Weights of a small GPT-style language model, trained from scratch on English Wikipedia.
Size: 11 layers, width 160, 2 heads of 64, MLP 640 tanh GELU, 5.82M parameters.
Architecture: LayerNorm before each block, learned positions, biases, untied embeddings.
Each number is 128 + 24 x the weight over its row's rms, rounded and kept within 0 to 255. Layers, rows and columns count from 0. The size above them is the row's rms in percent of the matrix's.

# layer 5 attention query, 128x160, rms 0.136, rows 103-127, columns 120-159
size [ 74  84  85  87  83  79  73  86  87  75  79  82  80  75  83  82  79  91  84  83  75  90  75  82  70]
[[114 102 123  85 126 138 111  99 114  79 160 109 143 115  77 141 125 175 140 103 101 139 113 116 105 130 140 153  77 178 154 121 106 138  95 149 136 132  85 116]
 [138 128 139 151  92 159 161 111 107 100 113 148 163 144 109 118 149 180 120  91 154 128 160 100 156 128 106 123 141 136 139 128  96 174 102 127 113 177 103 132]
 [119  95 122 107 176  98 111  69 145 128 173 136 171 127 126 120 124 159 136 124 122 139 153 121 120 126 151 137 112 133 124 146 138 102 121  94 115 131 147  99]
 [182  97 109 117 158  79  94 124 110 140 118 104 127 124 115 112 111  78 136 124 138 207  90 142 152 119 132 150 122 135 156 151 114 143 142 153 121 147 115 102]
 [103 102 124 172 130 103 152 111 142 121 157 124 113 124 152 145 144 111 118 119 106 124 126 140 132 104 102 169 126 103 141 143 147 162 125 108 133 107 135 117]
 [136 137 131 168 128  80  97 130 114 146 140 121 114 119 122 131 117 136 121  89 134 124 144 132 114  95 167 102 114 134 129 124 108  90 170 138 145 140 130 107]
 [165 141 122 123 127 122 128 138 115 164 149 120 124 134 150 117 130 149 119  77 107 138 129  89 145 147 132 119 114 153 127 146  95  93 114 124 116 147 105  87]
 [176 125 142 123 122 115 137 153 155 140  91 116 134 111 126  98 127 144 102 147 155 137 111 141 131 158 162 117 111  99 132 107 114 105 117 162 113 125 165 133]
 [139 161 140 150 132  86 134 157 106 110 161 124 125 125 159  96 122 111 124 165 141 146 128 107 144 124  94  93 158 170  87 133 133 177 149 123 178 115 119 124]
 [128  86 173 123  93 144 100 119 112 127 138 127 151 142 155 121 141 123 102 138 121 120  86 121  95  69 105 110 116 111 132  91 134 143  93 136 137 134 126 101]
 [100 124 135  98 140 124 148 126 144 127 131 158  78 151 145 167 106 134  94 143 181  98 127 100  92 122 124 115 159 139 138 138 115 129 151 129 143 116 164 116]
 [128 154  78 147 147 102 125 141 166 122 153 144 130 109 153  98  90 154 135 109 160 125 145 120 147 122 147 127 160 117 145 114 122 101 153  80 131 137 113 134]
 [ 85 121 151 154 174 107 125 125 106 123 121  89 102  74 117 105 151 112  75 135 133 140 125 124 148 140 103 147 160 182 120 150 123 151 135 150 169 166 115 108]
 [125 133 150 105 133 142 104 123 174 139 127 133 145 141 136 141 135  79 117 117 100 126 107 130 129 156 165 138 131 123  88  77 141 150 110 133 119 148 105 115]
 [130 159 142 115 116  86 150 168 131 117 144 130 111 155 151 130 110 149 138 123 148 117 157 131 118 130 129 142  99 142 138 101 144 135 160  58 103 124 121 167]
 [133 111  74 120  55 116 134 118 124 154 131 124 170 149 139 119 125 101 104 111  81 132 136 151 182  87 134 145 134  92 124 175 114 125 134 107 140 153 127 114]
 [128 143 119 120 144 124 117 133 168 127 101 139 158 166 116 143 130 136 153 115 147 121 136 144 157 111 173 125 105 161 122 148 124 128 142 126 145  98 128 174]
 [127 133  92 143 134  83  95 139 142 147 118 122 154 119 152 113 106 148 135 135 167 129 117 112 162 151 150 120 128  89  71 112  92 144 133 112 134 160 103 142]
 [141 143 185 115 138 159 100 126 185 145 115 139  93 125 151 158 101 130  86 114 155 108 152 123 167 170 150 125 139 104 136 106 129  80 134  70 102 119 118 125]
 [119 142 122 116 117  73 120 133 130 116  92 154 152  92 115 115 137  91 141 149 133 148 118 128 133 118 136 153 100 157 127 102 145 171 148 117 114 114 103  91]
 [137 123 162 113 143 121 101 121 133 104 172 145 126 136 121 163  94 109 129  97 156  82 119 117 105 143 158 115 109 134 115 135  93 147 145 137 120 138 148  81]
 [ 74 160 135 172 137 122 163 100 109  75 102 130 148 161 159  95 157 125  83 132 101 126 147 119 131  99 140 127 100 153 136  96 167 115 143 131 161 100 166 126]
 [114 132 133 122 128 133 137 120 123 106 156 109 147 128 105 101 111 121 148 117 161 153 110  94 175 138 128 116 112 147 164 123 100  86 135 153 154 136  97  94]
 [158 161 106 137 130 124  93 143 119 145 138 165 149 110 143  84 111 113 113  98 148 134 116 148 118 160 131 178 113 135 136  77 146 144 124 173 141 124 142 128]
 [144 109  90  90 137  87 124 160  92  97 120  98 130 148  90  94 143 161 133 108 129 134 108 134 119 112 150 140  89 145 117 137 162 142 131 120 126 110 137 123]]
# layer 5 attention key, 128x160, rms 0.141, rows 103-127, columns 120-159
size [ 73  80  82  83  82  74  73  87  93  74  75  77  69  70  76  80  84  74  82  72  72  81  76  86  71]
[[160 110  83 131 112 175 106 121 192 122  97  92 101 124 127  96 111 107  87 122  98 127 157  79 134 149 155 103 149 142 145 146  90 123  91 126 101 138 106 139]
 [102 138 123 123 137  95 100 136 120 132  90 137 104 135 114 132 138 140 155 170  99 144 153 166  98 113 136 123 136 137 162 176 153 164 101 116 140 138 118  96]
 [126  83 138 121  86 147 159 130 168 122 131 124 139 141 129 150 136 117 123 112 101 136  98 136 142 109 182 133 118 167  82 139 113 180 123  77 143 161 145 140]
 [155 139 130 127 150 122 155  67 144 111 129 153 116 137 130 123  71  81 122 110 107 148 151 116 182 113 164 133 143 150 188 128 120 148 125 158 142 125  77 110]
 [131 132 160 140 113 128 160 110 136 129 145  66  99 135 116 115 126 136 103 164  93 119 104  70 130 119  90 154 103  97 133 135 125 122 120 101 124  96 115 127]
 [146 137 107 130 138 106 108 102 144 153 104 119 143 120  93 167 116 137 167 102 143 145 129 130  95 159 153 141 124 109 112 134 134 153 163 190 106 117 169 103]
 [126 162 150 160 101 117 112  95 103 125 111 124 147 145  91 148 138 119  99  90 165 128 151 123 133 115 177 103 110 134 120 108 161 142 129 128 115 104 117 129]
 [137  94 117 164 117 123 118 100 162  98 127  98 154 147 127 126 147 128 121 204  76 131 100 114 135 128 199 137 167 123 127 173 131  90 121 150 125 132 143 108]
 [143 167 158 155 118 184 120 140 115 127 139 106 136 115 123 132 144 137 123  85 150 134 135  81 184 113 133 127 154 141 123 147 136 162 150 141 111 166 151 113]
 [113 129 135 118 141 132 137 152 126 119 111 109 145 123  90 114 113 134 138 129  90 150 106 137 150 114 115 151  89 165 133 119 104 170 107 158 111 123 117 120]
 [122 122 129 137  72 104 113 110 132 122 156 104  89 131 137 118 126 142  93 133 108 132 104 119 105  98  81 148 135 133 159 128 111 139 167 131 137 120 157 123]
 [138 150 101 126 110 188 125 119 148 144  75 119 103 110 147 157 104 152 169 136 167 113 135 106 159 140 134 135 163 157 140 146  86  99 125  96 119 146 130 129]
 [121 169 128 101 106 198  52 131 132 157 133 135 137 127  82 140 116  93 135 155 157  89 146  59 148 131 123  85 170  99 134 136 113 146 114 179  96 149  95 126]
 [ 92 119 166 119 103 107 190 135 159 107 107 142 112 171 129 105 119  86 157 158 122 120 169 128 131  89 130 152 122 172 140 129 141  97 111 154 166 124 113 122]
 [ 91 100 143 142 111 166 132 154 115 139 150 115 147 176 172 159 123 119 111 100 146 117 106 136 133 139  64 144 138 102 106 138 158  78 175  98  98 109 169 139]
 [158 140 145 104 154  92 120 118 121 155 119 177 103 172  73 120 140 128  98 130 142 117 129 120 171  96 132 114 157 169 132 113 111 162  99 183  87 105 114 122]
 [141 129 156 160 141  84 134 109 157 113 145 152 129 124 144 135 127 120 138 175 119 134 104 175 163 139 138 148  82  76 141 178 145 155 105 122 141 125 114 170]
 [130 151 141 140 146 158 138 103 127 154 145 128  79 140  98 155 116 130 126 138 145  78  92 102 135 113 143 145 148 127 104 123 113 111 102 121 154 140  86 108]
 [103 126 130 121 156  93  88 135  91 163 119  92 136  99 105 121 164 126 146 124 161 175 100 135 139 120 120 111 131 125 134 128 102 152 167 124  98 149 172 109]
 [113 114 117  84 157  93 119  88 142 114 106 111  95 143 109 141 126 120 148 139 156 123 129 135 102 135 151 129 150 178 142 149 143  90 193 139 126 158 140 116]
 [117 134 128 141 138 159 137 139 134 132 139 127 131 132 166 156 106 106  96 163 140 111 132 141  87 154 105 119 113 144 106 125 103 145 114 133 119 157 189  92]
 [102 140 162 127 104 110 132 121  64 127 151 106 124 112 154 144 148 174 107 108 152 131 124 145  86  97 128 126 142 125 128 152 159 117 136 101 134  94 167 121]
 [152 124 131  96  81  89 140 123 161 135 158  97 123 121 141 122 162  89 144 133 132 116 158 107 102 115 146 146 106 123  98 157 130 134 152 117 116 114 111 110]
 [105 124 144 155 134 172 128 125 147 156 121 124 120  99 104 107 119 128 154 100 170 169 131 140 158 188 119 119 126 133 126 107 150  98 144 135 116 110 113 101]
 [131 109  88 134 113 113 186  88 148 165 141 152 120 103 145 136 149 160 118 182 120 105 129 132 141 115 154 117 132  98 132 152 129  57 141 135 156 140 143 119]]
# layer 5 attention value, 128x160, rms 0.134, rows 64-120, columns 120-159
size [ 91  88  85  91  82  95  92  88  94  88  93  88  90  86  82  94  87  99  92  85  88  91  97  92  87  86  92  91  83  92  88  87  85  91  81  95  77  94  97  86 102  87  97  93  89  99  89  95  90  86  83  97  89  90  88  88  99]
[[115 151 140 134 123 139 155 120 144 160 162  99 126 113 129 139 137 140 130  79  56 124 104 123 124 165 155  86 105 159 102 152  97 107 160 122  77 133 156 127]
 [146 113 159 115 111  69 143 152 112 120 122  94 124 151 114 114 137 141 128 139 109 122  61 133  93 129 100 195  91 128 170 181  96 160 141  79 167 108 121 152]
 [ 89 125 115 115 102 117 118 117 107 102  91 140 101 125 154 103  93 144 104 151  89 174 106 108 120 171 108 106 104 130 132 130  90 139  75 108 158 114 121 186]
 [132 187 119 141 162 127 143 162 140 126 130 103  87  58 137 142 113 116 136 142 137  96 112 131 138 102 157 119 149 175 134 116 126 144  91 143  95 115 179 102]
 [138 126 112 142 145 160 118 136 136 142 152 146 160  78 158 150 140 138  77  57 143 147 116 100  98 164 124  98 103 125 149 163 119 129 105 144 149 129  85 129]
 [169 150  84 128 122 103 123 138 148  86  96 102 148 123 111 101 153 112 164 146 154 128 126 106 119 108  67  87 120 146 151  92 118 119 148 152 148 121 153 138]
 [ 92 128 120 124 141 118 149 134 126 149 103  72 156 196 120 159 166 121 137  95 144 111 133 116 156  89 100  91 117 111 120 118 139 111 133 150 131 176 120 120]
 [167 150 161 121 121 137 118 116 109 134 112 112 154 140  95 104 142 124  98 123 155  84 110 139 155 160 158 147 121 108 119  93 169 131  90 147 144 138 130 105]
 [135 160 108 109 144 132 136 128 131 101 144  83 136 157 122 167 170 132 100 139 177 136 145 121 130 158 131 143 137 144 102  83 158 110 121 109  87  89 112 104]
 [123  93 107 108 133 112 159 116 152 103  92 167 123 128 155 141 114 128 171 151 164 137  63 113 139 176 166  95 100 153 124 129 108 132 169  89 134 154 147 147]
 [149 142 150  93 153 112 135 119 153 151 144 154  79 158 142 119 120 113 171 146 116 131 164 147 150 122 116 104 128 136 125 134  92 131  95 133 109  92 137 145]
 [131 136  94 134 131 115 179 125 132 137 117 148 142 111 146 182 165 132 109 121  93 164 161 117 109 131 140 168 166 182 107 114 127 136 115 126 146 132 152 107]
 [150 166 140  90 103 138  86  99 116 104 100 111 100 152 151 102 119  92 115 142 140  96 162 131 142 150 112 150  99 128 118 147 184 154 176 106 140 142 121 128]
 [114 150 185 134 173 128 120 124 129 120 163 128 123  93 146 119 119 145 154 107 164 126 154 171 124 124 174 115 149 117 130 118 124 100 114 139 175 143 126 128]
 [120 137 115 103 127 133 136 143 142  96 112 123 170 117 141  96 146 128 126 172 125 163 159 114 122 125 156 103 145 120 141 173 158  80 143 118 113 135 151 120]
 [125 104 189 153 147  94 135 169 111 173  99 158  68 124 144 107 129 152 130 137 100 120  77 138 155 103 134 120 111 183 154 171 146 128 138 111 155 126 145 112]
 [117 159 139 142 128 143 124 146 110 113 100 133 111 142 151 150 148 154 143  96 111 100 160 124 141 108 116 113 109 164 139 119 134 144 113  96 147  85 134 106]
 [121 101 133  76 113 147 155 102 137 136 110 124 158 179 158  77  97 165 171 154 105 188 112 130 159 123 165 111 149 103 104  88 111 102 126 138 113 110 129 142]
 [ 74 104 112 181 126 119 128 110  89 131 143 120 157 123 115 129 132  77 158  98  99 138 104 175 114 110 120 158 125 117 124 119 171 167 117 153 152 130 140 106]
 [132 155  87  78 112 130  99 103 100 116 101 164 121 185 120 129 119 112 130 131 141 107 114 132  74 122 160 119 148 136  97 139 135 165 136  75 122 124 120 111]
 [116 119 163 161 115 130 198 111 147 107 131 165  98 156 121  90 110 140 152 106 120 128 127 172 135  78  85 111 101  92 133 132  98 155 137 129 143 133 149 126]
 [147  68 151 138  98  85 138 106 109 113 122 130 163 160 118 124 125 126 109  94 149 142 164 133 158 119 107 109 162 119 149 100 126 111 115 118 122  79 111 136]
 [ 96 129 114 125  83 117 126 127 152  92 140 101 133 185  88 135 167 178 193 107 134 170 140 130 151 134 100 120 140 121 100 130 122 122 130 141 135 116  75 168]
 [116 145 143 119 158 131 154 101 135 129 141 123 159 111 126 137 149 107 128 127 132 128 114  75 162 122 123 112 131 115 106 178 138 129 130 113 143 119 133 141]
 [135  88 127 119 127  97 143 124 154 113 124 130 115 127  76 147 132  94  98 143 129 140 134 121 130 123 131 142 118  85 119  98 149 150 107 118  93 163 187 113]
 [122 131 147 117 148 119  97 117 127 141  97 108 115 103 150 134 136  96 147 132 109 172 104  79 199 178 126 106 149 162 158 136 125 120  83 125 156 115 150 134]
 [134 129 152 120 138  67 131 158 119 123 143 153 129 116 153 173 147 121 125 129  76 145 147 112 125 156 120 104 129 138 152 102  44 121 105 140 139 122 128 180]
 [123  94 198 150 126 100 208 130 140 153 119 112  88 119 118 100 110  86  93 190 122  94 152 105 167 151 123 161 121 176 105 124 148 130  85 107 151 165 114 129]
 [ 99 154 117 152 156 117 152 131 115 136 130 120  95 122 101 186 133 120  80 141  98 111  87 141 131 117 129 127 115 153 135 115 169 117 110 133 122 155 128 147]
 [108 162 143 128 187 117 133 137 111 134 160 101 133 126 133 124 151 172 169 128 144 144 126 115 132 163 105  91 166 140 140 171 125 146 134 148 113 140 134 105]
 [103 122 109 125 161 110 129 108 133 133  96 117 127 120 141 157 121 186 134 122 137 153 156 130 139 146 135 123 100 115 133 120 151 130 131 128 151 148 122 143]
 [ 92 128 120 113 183  93 145 107 151 145 119 147 116 128 128 148 100  50 117 112 145 113 130 114 128 169 136 139 142  98 116 156  79 117 163 173 103  97  85 114]
 [115 130 115  75 128 138  91 149 120 106  94 142  90 107 126 104 124 139 150 120  87 145 171 109  94 123  69 129 119 137 140 150 116 152 163 154  93 120 122 174]
 [ 87  96 102 114 148 105 129 140 153 160 130  96 158  97 159 131 116 122 124 139  99 135 136 102 139 132 167 153 149 116 129 136 111 151 156 181 117 150 162 154]
 [ 88 133 123 144 132  80 157 134 160 146 120 103  86 161 172 123 113 154 127  80 150 162 107 133 155 105 133 118 150 101 112 136 143 175 124 130 125  86 155 109]
 [ 97 144 110 140 158 155 146 164 125 159 111 140 124 115 156 156 159 139 130 119 149 160 122 157  92  90 122 124 116 134 145 139  58 110 111 128 153  97 132 136]
 [144 133 122 111  93 101 157 200 108 173 139 127 137 123 172 107 126 156 133 151 125 112  88 167 139 114 145 135 112 145 102 136 110 116 107 135  94 117 166 113]
 [ 80 106 121 126 131 112 127 152 126 179 154 102 120 162 126 130 150 120 109 102 110 154 130 108 129 130 170 139 162 135 126 161  74  97 135 108 140 169 128 124]
 [ 94 127 118 121 196 141  90 128 123 116 151  99  97 139 137 123 124 135  79  96 180 186 127 130 111 132 103 123 116 154 112 134 114 143 157 105 145 111  85 163]
 [132 142 130 112  97  99 163 120 126 119  87 160 131  75 144 122  69 130 145 130 162 132 176  89 123 101 117 137 169 149 124 113  89  69 151 155 163 112 133 133]
 [159 172  77 116 115 144 121 113 128 106  95 161 123 130 127 116 148 143 161 133 126 114 157  93  98 107 104 109 143 122 167 130 127 149 148 150 117 128 153 151]
 [136 129 138 125 136 150 114 147 167 119  94 138 121 130 173  86 178  92  86 117 129 180 156 130 138 127  99 110 140  93 113 106 123  98 142 139 123 165  99 197]
 [135  97 102 130 156 116 138 148 115 123  93 139 131 100 127 130 142  68 111 120  75 123 147 127 141 177 128 148 113 149 136 119 122 131 135  96 123 130 139 112]
 [125 144 130 152 160 113 163 157  76 153 124 149 158 126 120 141 130 147  98 118 150 142 156 142 103 171 144 131 150 108  88 103 122  99 154 163 116 141 132 124]
 [129 121 130  82 147 164 160 115 106 120 136 105 111 146 158 147 161  99 123 121  97  81 124 140 129 117 128 121 129 117 178  85 157  96 126 172 133 138  85 159]
 [140 142 119  93  89 156  69 117 134 143  90 148 141 129 142  87 101 163 123 137 142 139 164 131  85 138 104 128 129 134 104 108 132 121 153 130 122 120 122 140]
 [173  99 135 113  98 140 104  97 112 134 148 134  89 117 133 121 169 139 134 102 128 146 112 134 116 134 105 160 144 106 172 134 140 151 138 155 126 149 108 142]
 [131 123 100  62 151 114 132 134 140 134 143 119 105 106 129 113 106 128 120 151 138  94 124 132 116 156 154 117 155  90 153  82 122 150 123 100 158 110 131 120]
 [127 135 143 163  91 114 111  90 121 116  78 115 121 111 147 149 145 138 187 107 144 128 153 184 150 154 151 164 116 105 119 138 111 117 160 136 142 117  69  96]
 [119 135 133 122 105 150 154 121 128  99 116 125  87 172 154 117 156 105 145 180  83 137 119 139 102 127  95 183 128 152 145 123 133 121 149 157 149 151 134 188]
 [145 110 139  77 122  95 104 133 108 110  84 136 111 128 137  46 102 149 128 118 184 174  89 114 127 127 140 147  76 120 116 100 100 153 125 151 100 144 151 151]
 [ 92 102 119 146 102 114 127 130  92 151 152 128 137 102 158 130 112 135 150 174 132 164 113  89 142  89 127 114 159 134 156 138  60  97 141  76 116 154 146 135]
 [167 102 148  98 101 132 120 136 108 147 122 158 107 102 113 102 130 129 128 147 163 131 170 111  70 100 125 131 114 149 105 111 142 124 150 106 137 134 132 148]
 [ 96 137 124 162 120 128 106 116 154  87 128 108  87 106  90  91 117 119 163 149 140 131  88 123 122 155 137 137 108 140 151 107 112  93 137 134 127 111 106  93]
 [109  95 111 187  73 115 104 114 153 128 104 123 148 130 139 126 123  95 133 114 137 138 134 114 115 165 160 156 107 133 127  91 111 135 120 132 129 122 168 157]
 [114 108 114 136 118 160 147 154  94 119 143 107 109 120 119 128 140 165 139  59 141 147  79 139 148 139 109 164  86 119 115  87 139 137 107 153 110 127 126 136]
 [ 52 107 105 151 118 137  95 117 108 180 149 103 152 118 152 168  75 110 104 152 150 118 138 167 172 159 131 144  81 145 114 168 179 171 114 126 136 145 145 154]]
# layer 5 attention output (transposed), 128x160, rms 0.129, rows 64-119, columns 120-159
size [ 90  88  84  90  83  92  84  96  93  90  95  95  93  82  79  88  88  99  92  90  90 101  95  83  84  84  84  92  97  94  96  80  94  90  77  96  82  87  96  90  97  93  97  99  93  92  84  94  91  87  97 100  94  87  88  85]
[[120 156 133 147 109 108  58 136 113 122 123 127 167 180 167  89 144 123 172 106 210 151 120 151 149 109 130 115 141 128 136 135 152 121 150 116 160 130 113 141]
 [129 144 126 127 156 158  90 130 150 167 131 151 141  76 128 149 115 118 130 129 142 157 151 147 180 138 134 120 131 140 144  35 140 136 145 120 100 120 145 161]
 [151 122 117 114 127 122 153 176 123 154 185 157 109 132 146 129 131 106 154 147 139 169 131 134  72 141 105 136 116 152 137 123 141 151 143 139 123 109 155 129]
 [118 169 140  98 138  60 123 120 155 111 118 167 145 135 132 106 153 141 128 119 123 126 136 120 145 167 132 153 126 145 109 135 109 105 135 112 109 143 113 214]
 [136 118  91  80 132 128 125 126  83 140 133 175 130 142 130  79 105 125 149 175 138 145 116 169 138 133 137 102 153 128  98 100 128 140 155  94 110 115 156 147]
 [143  80 133 114  96 159 117 138 173 127 141  95 122 140 119 152  89 166 126 132 138 129 153 120  97 158 141 130 118 109 164 148 118 117  67 126  90 142 133 124]
 [165 122 133 144 109 129 125 158 140 132 148 125 132  75 126 103  64 129 111 149 126 157 132 122 130 140  95 126 155 111 139 138  73 135 130 134 144 104  99 122]
 [136  92 108 141 126 134 135 138 163 125 141 144 124 114 128 154 128 149 148  92 107 116 123  78 178 132 134 120 157 106 132 193  78 142 186 109 126 118 125 119]
 [127  86 145 136  98 140 139 118 117 119 132 111 108 130 152 152 109 160 108 125  84 138 118  99 124 125 131 125 145  84 115 157 135 141 136 126 162 110 154 131]
 [ 87 144 130 166 102 109 125 154  88 121 144 106 152 144 115 134 163 113 131 148 115 136  91 170 127 154 124 156 145 115  86 139 131 129 102 137 156  87 137 102]
 [126 131 124 175 144 134 125 131 133 120 137 134 141 130 139 147 113 130 158 178 134 138 142 103 104 144 160 136 154 116 151 121 157 129 120 111 116 140 113  99]
 [100 149 130 128 105 172 118 137 105 139 118 158 141 139 148  73  83 107 103 117 138  70 154 140 138 137 177 109 112 150 121 142 121 138  94 122 154 125 146 127]
 [131  95 123 127 148 151 113 174 147 150 126  94 130 116 115 156 136 139 144 124 148 112 102 146 124  97 104 101 124 125 166  98 111 152 151 146 124 122 146 136]
 [ 95 124  84  95  91 154 103 125 163 126 134 129 143 145 135 123 165 170 121 157 133 121 146 112 110 104 163 118 129 133  91 177  94 109 138 108 116 136 118 126]
 [ 78 128 142 129 133  93 152 136 132 129 131 136 132 183 151 139 123 142 154  79 132 128 152 134  82 174 142 110 124 113 151 151 103 134 112 101 130  98 132 137]
 [115 138  93 120 149  95 122 131 115  38 145 120 184  99 101 161 105  67 164 118 119 134 120 132 154 133 125 118 146 115 116 132 133 131 140  99 138 149 131 119]
 [150  83 114 115 113 172 108  93 144 143 162 107 159  82 119 109  96  96 114 132 156 154 140 176 165 170 168  90 123 120 124 165 129  76 116 132 124 165 104  92]
 [144 153 126 165 126  99  82 121 121 129 113 112  98 120  97 161 140  87 136  90 127 128 153 160 124 113 114 131 124 161 143 117 145 119 128 129 119 149 112 106]
 [112 151 166 107 147 105 200 145 134 122 155 152 149 150 145 133 110 149 154 138 136 111 101 134 107 122  96 149 144 153  88 147 121 109 131 135 106 115 111 160]
 [136 139 119 152 102 111 108 156 122 154 139 119 138 124  66 131 146 151 104 125 132 142 143 115 196 135 119 138 152 130 119 114 111  89 160 171 120  77 145 110]
 [162 134 139 100 141 160  99 129  84 109 108  95 135 104 144 145 128 131 178 119 176 143 108 149 123 129 129 120 104 109 140 128 192 140  72 117 134 135 116 138]
 [176  99 131 133 133 116 154 112 158  83 142 118  98 111 134 183  99 145 138 165 148 100 140  91 138  95 180  93 131  97 141 142 144 156 135 141 151 138 113 106]
 [137  96 120 151 128 153  94 136 117 193  87  88 143 115 171 133 122 147 113 117 127 126 142 136  87  91 130 129 112  68 125 151 116 155  90 107 116 128  94 145]
 [135 105 155 152 110  73  94 159 112 104 119 134 116 147 134 117 161 113 117 127 134  92 111 154 114 119 146 143 121 179 106  83 122 164 119  95 146 127 112 137]
 [ 66 166 164 164 125  96 136 118 131 128 169 112 136 120 126 133  97 140 138 101 138 132 168  82 108 118 132 144 124 143 154 151 131 117 120  73 174 107 136 126]
 [ 76 122 110 140 135 141  92 140 125 116 139 120  87 182 103 138 142 156 110 147 128  81 144 173 100  96 140 166 118 124 119 114 114 142 117  88 152 139  89 160]
 [124 156 118 135 112 140 147  76 142 133 128 114 165  97 112  92 139 126 155 146 155 110 166 134 116 129 179 161 152 112 113 121 159 171 118 139 147 100 140 124]
 [131 168 130  90  99 101 140 144  80 120 146 118 154 138 107 151 152 120 104  78 140 152 129 127 121 100 126 122 127 107 139 105 145 132 118 121 143 115 122 156]
 [148 125  96 144 128 100 108 112 103 105 177 160 129 126 156  79 113 155  81  88 137 112 122 148 146 137 153 162 118 107 108 158  93 120 146 112 138 133  88 107]
 [134 123 113  97 150 132  79 155 134 143  39 123 125 102 126 134 145 139 126  95 158 117 146 141 135 110 192 116 133 124 127 108 155  53 107 116 128  91 136 176]
 [176 133 165 114 110 139 136 147 120 144 114 117 129  98 104 136 111 125  88  96 115 144 103 110 121 137 115  95 140  75  97 115  85 147 134 132 115 160 138 142]
 [116 131 133 155 106 154 192 105 112 137 127 151 141 120 147  67 128 174 152 137 110 150 146 140 132 155  86 149 120 163 162 157 156 129 107 107 135 132 118 152]
 [134 106 114 175 131 140 157 127 158 122 107 171 139 127 108 146 107 122 158 136 119 127 145 117 120 105 165 112 158 134 165 145 136  92 111 122 158 172 158 114]
 [119 124 129 166  78 131 119 135 144 147 116 191 112 145  81 124 142  91 107 121 126 163 130 169 101 137 119 143 143  80 125 104 115 143  83  57 124 106 147  95]
 [162 122 104 132 129 169  96 153 128 138 164 114 146 105 163 124 139 122 139 112 113 119 119 181 106 132 128  97 153  90 164 149 106  94  95  92  91 127  95 122]
 [184 115 120 113 137  95 156  82 147 138 144 107 123 137 118 109  82  92 146 116  81 164 138 139 137 134 109 100 123 144  77 156 142  96 101 146 125 174 136 115]
 [128 159 134 133 161 115 107 100  86  94 109 124 128 114 148 132 138 125 145  97 106 138 144  75 146 136  99 134 134 154 102 141 146 164 136  89 140 121  99 182]
 [165 171  86 162 114 126 229 142  98 103 135 144 164 121 104  80 123  79 155 149 130 113  96 132 156 120 109  94 133 167 141 130 165 123 108 154 159  79 131 134]
 [146  96  84  65  90 147 155 131 120 118 102 129 147 167 138 103 147 141 144 153 122 102 109 149 141 137 117  94 128  95 159 137 105 141 116 164  89 120 162 132]
 [104 151 118 161 122 117 109 158 153 139 117 115  98 114 118 119 130 111  98 116  92 156 156 150 149 140 112 109 110  84 142 105 173 162  97 114  90 138  95 120]
 [123 113 121 122 135 146  91 173 126 134  99 108  92  69 126 140 118  95 183 143 148 148 119 148 107 150 146 140 128 148 143  82 112  87 124 132 105 136 122 130]
 [140 121 144  99 147 123 148 149 107 101 108 110 130 137 132 139  92 152 131 130 117 128 126 122 105 106  98 156 118 143 139 140 129 108  97 170  91  99 115 117]
 [100 144  79 142  81 127 162 114 108  97 145 123 191 133 150  79 130 132 140 162 183 102  87 140 110 152 148 125 137 153 124 126 109 131 109 169 153 122  84 131]
 [115 162 152 130 111  86 120 102 139 123 150 100 142 115 154 138 125 117 164 111  90  98 111  92 148 102 167 111 106 116 119 143 121 115 103  68 163 122 133 132]
 [197 110 117 141 131 110 143 154  59 130  89 138 135 110 119  94 105 134 115 114 168 126 116 119 134 126 136 126 146 145  97 153  63 132 126 122 133 155 117 127]
 [131 116 116 188 173 138  88 124 142 120 119  81  95 139 131 152 120 163 134 116  92 149 101 129 112 137 116 108 152 100 178 120 143 133 144 127 140 112 146 124]
 [107 129 121 149 195 155 123 179  92 130 141  96 144 167 136 129 124 158 180 130 130  75 144 119 114 113 105  78 151 143  79 160 116 111 125 143 144 122 130 120]
 [113 174 108 158 129 108 137 173 107 173 111 109 122  95 127 168 125 122 149  94 158 121 150 137 158 113 138 145 145 122 113 103 151 104 144 132 123 118  87 124]
 [114 121 147 129 113 177  90 113 114 153 155 104 145 143 139 135 106 102 118 133 127 130 130 121 130 161 141 100 118 112 160 139 125 105 119 106 130 109 134  81]
 [132 170 109 131 177 151 116 146 118 133  86 128 141 111 100 182  98 105 144  91 117 142 113 128 100 131 108  90 103 143 100 112 107 163 104 126 111 130 142 104]
 [ 93 126 111 143 144 135 138  93 124 156 130 127 134 119 180 169  95 150 149 179  94 117 145 127 117 144  94 188 170 101 157 156 143 103 120 136 103  91 148 123]
 [146 163 127 153 110 126 145 152 145  96 119 124 120 138 101 133 148 108 126 121 116 116 149 162 102 148 149 154 152 130 107 121 189 153 129 135 129  91 138 159]
 [143 155 116 127 130  78 179 129 167 132 136 112 134 129 103 144 155 128 141 145 121 118  64 137 137 152 144 126 117 149 124 155 124 139 163 148 126 125 129  92]
 [118 159 123 138 115 119 143 109 140 143 120 148 122 105 175 137 111 126 114 162 141 120 148 123 137  99 159 105 162 139 147 194 115 130 137 160 126 114 102 118]
 [105 120 130 121 124 179 157 144 123 124 119 169 121 127 134 119 166 137 141 113 121 157 112 118 109 126  89 107 129 126 147 177 119 121 115 118 153 125 124 113]
 [128 134  96 112 147  54 111 155 126 130 112 108 176 154 130 172 119 106  77 137 103 110 133 142 106 117 141 129 157 145 134 147 147 100 121 106 141 153 130 141]]